config.toml
d_mlp = 512
attn_scale = 0.177
decay_fraction = 0.42
final_lr_fraction = 0.02
dataset = "wikipedia_en"
Each number is 500 + 50 x the weight over its row's rms, rounded and kept within 0 to 999. Layers, rows and columns count from 0. Numbers have three digits each. The size before them is the row's rms in percent of the matrix's.

# v: layer 10 attention value, 256x128, rms 0.107, rows 228-252, columns 0-127
# o: layer 10 attention output (transposed), 256x128, rms 0.0931, rows 228-251, columns 0-127
v228 180:513490588469479420425552462548525431448517428475419607633446510486526458579481573552436498499454574496488484497525547450532446494529406480520523475562525538456500507466477496507473450447444557513606466512473450553517532519427507466579456433546497513643492555436494546500444526460433489472490470431541517576413432529569483514585520499475528493467527481554391441578534604470480499557498
o228 162:510508456504566525519567460405532536523487430454450497495593446471429510495457575524376487503485400417462548471420451520589518437409477402458449498514568525565520429517441583555522564430452541549505504522570563620514524467543422428567449511570520484468514542517467551506471493542419496542516460488414520457477478463538503589508536526562482529444488501584484494497545547570431540472579
v229 170:511547465498448451540483433442474476533547446596426556423511606494462459444548472512507555444470493506458504478537563430447427546517528460518494463512485529461466532443487423519444620539529493465542525469498491514562494529482516566415364595488498531453567514543418513436550521452482426470543562506537484574488519460453510415555624423434469581414535530534512531603570466494509522566565
o229 156:512415553615395475456553523425503457480490521484487543463485515527532556505520533466513388533458391470534445501398514483531546523522452507526615497477430510498462511422475583527566515467501534542480491556606489417441589475493503476510469551492566515491553482507482491492639474435617438450515421508432548548508439512482479553510526531485473516541472499387554493554447468634425497507518
v230 166:546452538516535469493553498502604501447423617524465499479489401453568461414495552480552416564448464520545438479504526483523563458561510505479440495520502543576532458550490520451472575573484527610553485532470576502544462460451456522541500524431394482527501524540503533523480569376427571498445500439459525472470466453384446515570561588535404572455480525502546440517500454584462516578510
o230 151:592543559509507531475398473521466454417436401514482497416529491548527514653494557519485486550520424445535442414525423452532496471484416461492460539474457456401588494551466469434462491510450485495489461459496503477484444579572467513566601503499440572593606497496496469589528501513465464538485533433445503552488545520501597523481413583506473560505574519447460536551531545499474597512483
v231 185:483483463494568516521498493436550474435456559511482580478438487518608503542539506489513531455574608562528526529498515564532530502444505520570436504345477440474474518496442608484524510477474468512486496515463457369518450505442490408430545512395461486563523432614502514545537474449509390535494526479458617504502449501579451497504609554422541578508514499462475451558474496449535461566448
o231 167:498508415450475562536446485447412443496528537528460475491388500567589461514591484491396452537573532439501485498465453495475523464469486509416441524452530508497434453506501490501500476534522508499450488507481463503493431538531450567494569630488543415555477560585520585511410487440607420600557545565442542571444491507472457489446488511545516447623475498587507552607540447535453522492498
v232 181:531548498474533441508468487533435533516542528528575477506479520503549414498468509544424507547439550580467475462449451493490415590532423461469485541494518478522502522638507522540426579555569455499487422510462453437464487482478536512463516441503603468510513548509560543500489537500475595549371521395473360630412550552520471477491501535487424434512511533497553383497394485512536519534504
o232 168:476471511513496541531426489492525552576552535557461528499544498479505564499540566438458522545474523574477516498473674465472524483454498406558495512558484517435612444448545509430447436513500497506539414388515491513472471533544480511540428524471513551471438564535407572549561440542491426520526446606475430436423535485411567420458517533561496527533561603437446519464512455511468474406516
v233 179:531528495554536503548513551572400521542568487434481567589503488381543596539517468509502544484542527374429526473520526392512614486544467538518447486439489367538477509493441464465463474451515443512512520479450549517457480578528548510521459506470577532364472549514499556535541535462466473525544394493524449588599494509391455506538528526411498497439547423479496541545450518458518516466474
o233 168:526492516546458474418558527469433532460539506459483504538537467578454470589576498456515466447456511482358550401524473519552520462483509520498450476364443589601539561516517454584516469472598507515492534548512485481541505536464509455529634489446485534437526566487478536390460506438571490473558450544480434454458522557517472456512585546503484445469476563512423522424575483451519429579574
v234 168:532471467487440520511517541528479613495451441475522510499532444551613563471417457565503479511467562525453520456498508526524438516490528513533562525434468515533511475572509497471530509524575409599465469514566451488549600461441559580539507508391506448543412474522451519550580449514485406458520487479492513583501530449510484428564511544492438456388415491511419560436626497395536404479528
o234 161:507570472408505562509499463426526480620466454434468544487519420473503465457504499498443532484496441549471439683454553466506540453577483450573468549412441448554521456588493508513461595513522491424441492547463452504538542516410462560487454520455404524554530555495536522514528510517551417512522484524471495459514545545455530464455534479528434524501500404450467580526608495514518496655519
v235 162:496513501495469438617489510479476488429536551491509481509567490471510479589603467475564536482412474493527617484560505473470443372580520526511495550513492548488454540612440505585516440515541484477564532495331466461588488524555547444524444482507517548522450416444459455529527416482613440561522476443423466489427548521496490483507531550534542487461522450400568463455508524576466508531482
o235 152:447557510395474390472500526470416497440466523604495525405477484567553442471480452428538503423606595498473497504416549467475444557564521505449443535573507486499586525516495502548570563499484587494546469580552469388555527590526411436596499458534514540484493488494520453477513460515469552578513460585516542525428480509544515527480512503404465506485453603536464535456475478410458529498450
v236 167:471634428534511427505504519523478459539515612430440474451445525422500462520438539453549530509448517478511533517467569546512612516474498461412494501464507468499628473426542517519477581413571520574508488414623448553526519503494579428419476534504531533604490501515448501477516555473480439460596539504508481414507560450429547461476454567497558527526475543462512449472561489450502386502454
o236 154:496456502493410395543495489528399508390545461439419523488500554531569638501525547504534484500433497495558505625484528474562504588464474503439419536476497541498501533480478622533530513570431484475549527431463510602428559444499475458493478517482495541541549528514557458524419504581535521488543463521489436478490456465538442491483480431521466435637427384528483592518523514420511509521512
v237 176:424460581471578451446481422405533593455548588455506444533468483545367538483534449418550527483410512472523501584529497454468621547456485598527547534539516495468489474584491530562408461465569547534425536500502546469491537494441500479529561511504573468484517442498469572460476484410613443428441463559526492519505492438501541579514523601466502506427515507501502485477555455436481548464437
o237 160:550532575489524576423459538495499488522360518443562551651454491467579483506465531500506464419445468502496495508527448598399550489520436447472503492546477514446464522508495505521557464552528460466489491545529455586413472524530482422512542544445483523502504481532589517487484530621521482558569437494464464474445521474527508549506434577528502426498456639568508549473383522462449423525404
v238 177:502493531544462542410396492558640484446578504541495504432467550368605466448538416463475502547484496526472514481470496479525413467486565571473506492441421468547547536391404491443499494506483595537570474465532512554491505492490483492520569482529554534522425500472399583528559514516501480502495558570507470425513514536495548511337560520502513403459564458458437525501504491545548552536495
o238 158:569522481522492521449533537510567433478465526524505476404423561459485466509542551521450478452386432402521437420540662532505429472481573445482510573483578455470471591432563513495518567503456520458578501553541443554509413564463580566509531511504463555515486538436573580534472443470480548519592437541543417490544452447519442505461529401552558519505437429494509462522462517468505493506517
v239 176:636524460574517469496404427514507573475502411440492564555585500512523479522471537461498555565499498459440561513475450483470510466497544530412530466610430582476555577500537512542512596499554506487390374469408534401490475437442493500471548509500491453481540511528503391472443492555477498510538485573565511533534414546455523474487575475467517565609477434513568506528492509515482402482460
o239 161:512566543479421411514493462374558466524435541491475515523476515575468474446556503601447404535544531519438567486512495435479465509570467474591479352538459624524579513583420556460478494567460426542593400556551558431484539486405471527500519501494511495496514451552546507457460540499535464484523522609523448524573461401499501493442470486496496530479479500472569431537498539553522459498481
v240 175:493468488548595539508535497553532523503510509545503558512502556495448533454393439444510585395477395553534489564440579443499479445410470512481462488444411491500502449498449504551476494436454456472514482451533601567557553523495587479570459512369525467528450558484567420539434531505463532542542454475445576493420558500523514459535509420519576495500524441577602477432568567590469477535497
o240 159:487394539523445504526614584484440587420489475562542540550507624514483450450513483497518536452545454551486553621491514441491366483443512499464520513487568467488551435515475501399525518430486440558541532513469532525384525460431503509509599375526371517564501547472513538449484494477503507535499497460440599577494459517476598448541462491450474496513478523485515499528444522571451533530519
v241 178:475501440589513540512527476441514563480470472464538500413396560449526496508539482509391504496488485499420459498480583504474412472471550523449489524472545476455497540493573499425457492534514517548546547408456586510488541501445469555518504511547571463515508456473440546582572445413521520560587516449566409432451426606477541482578442588482447497640429516510561453473607524441500564508512
o241 169:483469597464517513517494484582492483505543534491333538488482505439538480379497463480444482489446500423425505552504513559505443391456542482450556535462416477367565487507478562437515503429547537525516456540505529482466519550574568486596550558416475517553498556514511447526567614535539486509444543496605462465514487542545474488543449499478546584452464454464546532541533535474526363469488
v242 164:482502506496567526414421543567505404487448506520450486540469519554501584479516525480541446396501591519554562519572507509517479464459499572469419483495503568481420505463585422534436466543568427465415501527478529484535404586494554538493515541597609572451553441502440452504587519510472562510541447472466457493518447497602534382546487482564476587471519474589462527475536474477474528502400
o242 163:643529569399538544446525529559530545529578389412436536489472519457460518465512493445514527424490521526489464461371459451478523506435543558523486529485511584488355566498559510507550493440491462570608446537501506456552550457523409560480570467491537429411494461515587474490550481517531505506440505509448539570563513556439520546450418573523481509518494560486536486493503510433481404474516
v243 177:502497484496476512532501534424581443457513525554532515539558484505433584553491529442455497418562569430582462436498576478435433495567475421585532495532450437553465493445508494437516528521554572471501499489511615481520537404458566388533479478500511475543528619513473470520502508563464476419433534458432494556499524578539583554459409493476442577489491455404607519474490418458563554478539
o243 157:440528433512511539506556499511527454494464569438451466502481535452388554508453596497584509525553515609515571445418510517494496486619482476482471485479403462500517499463604513402480382564497533499448534555546600488545413521524506545454476476547471535526484473417525485458469558440540475479563432432509528550419433463519456515516393470557501520463508505543551613516439574507448532461594
v244 181:565522533466594558538485527546547614470561535510496486498486563504501531476611458479530458517506502594466406501424489494505438430607548472556510450530579470500453506457613475348490505506423497525460511609472480509380512500473607518494464479470533510564469422569484508469418449508460456480444446505461523585582413506470539518510412446553559464528534516524466475429505478478448515532474
o244 170:434525476438394572489595560531524496526495539364538536544469468461527594419617533570447529467534427502561605431456542439449547538526432405430533579544496490491536492527513486501442463546568559480426517513563389431487510506483463532490546525440484507484433564449483461564451544423508530475461573457468533480525476518458550548507506517476557520549506541548422431445464543461540533420526
v245 176:511571487447573485479588520497433477418518444561526597448473514475518507445378428527459479530463467488460610468456479506454493462385519539488499537472571507517518561477458480501560460583471487496487441536449456469493484497487529472570508484581546464577449508539527453398531544480588454549464548547476558449547511526407517635626474486475429580491511604458482478504398453553446468501512
o245 160:545572403512440460500527496481589454500445599474558490415461508512505410507554484470485527607514489432432551419468517471580424478526516452420570589550454506583552477506500525487560411451474532527639547404481478460462522521474507513491442506470487482550508500620466480554507467570427475526407586519539488554448504569491556453506455517473442391495437462545525501532454489525560531564482
v246 171:523442536545498548494586435456538514646378422461496481460535492472479516486542536404446554533477567536549520513437577565546448425480568497450456427473503501510544424518463418496443423502519588542485562454561478392513532492509585469577596470486462579480557504570483479494520534493518429529466443501610443532383507560547511543506529449447458438461519527544493462530440488512490521472437
o246 151:595507473525573484473482485500603455414461504477437530510545475507547423491493458443487561518560490583576469547559590499541497390460444489522534455489442429491579484430515518517409567607512510534463446529567524527501540499528493557493510536450442378424503456518408568500397558528518530514494415463566619546432524534511497490413536488512572483503405470537586466456431484502496468531505
v247 161:495599526595386545434473595411504497561533494554548447560530528472495457470428468477491442477466607516549428471389379488541521452610539479506556451542521432424532535491449517484470526519454504479499487610450545444594510460506526505496520506503490505456485412529604510512435486492573515456478394562569490465515539550524505558458505562417473577466504517515488502448539525393486476535524
o247 157:472484473569488477523471569566562416495477530498495548503393440479514461556472547592476466571532463568511517480447540473504505520465412538512458555610472445525504469507483545446575486488511507504417424438417500510553542493431554500579430569505438483484518470520603492505412559422461566451548500495434530549616474485520452430514535558522492550489517565551443503395481424445596390554548
v248 181:454537581585454505560508480463448469625424550563408444564514522513468488582488423528428462399533430575453591493461519451428445454515402561476505578541489572518552500416465513561504619455561479618438501570456450480448503546429446547496564497522494468493476521534435483426461461475469483497489476480533524518473523543500477571419508472463464467510402461540552539447509549533527545462498
o248 160:421557534541549458503515575572491583498455483532574498533520481456461556486532491467519494603487454523450522542462440481521531517534550443445443455449478522503532524494531492536523498511511520540532443562535480480338446488526390574588481629519445511428462423453532509497587396514474587455542517589507554519508463498379482431507468366533479472479457485483492551522444462581570436515539
v249 164:474492510521442508509479559509610551481545442490494550401464560671548498483448465554555507472459576417436527511396509498461501502510492493485427550517513438410538415488576472460489578457582524479493605487577511539564507551471538554440455428545439462470470535405522516478491481472528508491465472493517588428459509580559455506459425528465523582443524448573513466571454542559464500575446
o249 151:455471540455470466580436486499514531447465462479503519510537488531434470479471496511428509496545450537495489411433580493401526477520529510554432487421564559482507543491468497495504399423606473615479521470601495559501558508533581474487403487460475502575488554519620532559537520463428519482547491519472608464462546433573577500496505473561527475520520455528627557475467359415441528459482
v250 174:554568525434463520532427429516564431566557480471527563464477453431492478521494488503546427417422475485456534484436546461538503560376550577480592494450481604480462449532489593494569462481481516496598491522522514438427517480526547563495483474524537551446488477527522576496408638530493554483565461382495476581516427490497495574418421489516515622483485446508499500453540480488563511454514
o250 154:538441450390508401491365498422536474493558587456519425542501564379620545535569549507539511543467483457544563510371498471567509478454562529551486445520495522585557541504549474483501458503483460503493504539493356520470518506522564469494488457503459572480478450428562523502553438454567492460552505465563522482535554442473520560531527548452469532477430528556444498472572569520421433534472
v251 178:456566586555513509542702471517471483494462508453445424427492541504475525425531541523516453556535554420524470374502392529487485554501478461472460479512521558489482508487417491595542452483525445485501579512435634474449500473542504584428457469497552492452476484497518460494494558495395435486537534464588585534535497568581581463568522522519549490463499452493466425457468473550462466482470
o251 167:494537463491545453497438634527495602430568453473470516531455452533451526444505406541527506565460580510447531499486494458516492380457517587539546627472437515456492495491399546479495519545398494558455544452511413578553512406479483443507493483513478516436519424442433494450571532426545485470552497587439568496449560504641523532545460525495503480517506555426538485538501501540475565514455
v252 180:431508534548560513450491621443487494489605434511487501594500457526529438498463562490521526543514393536453487550446558529450464563497529435423565509507530580568440459458521520452412442420540517481517511496461491554438407481556527456493400499425401500452610429593458491535511504500539453451515541486481499496534533573513509552517572622514425490536479532595450452470455483466517495401482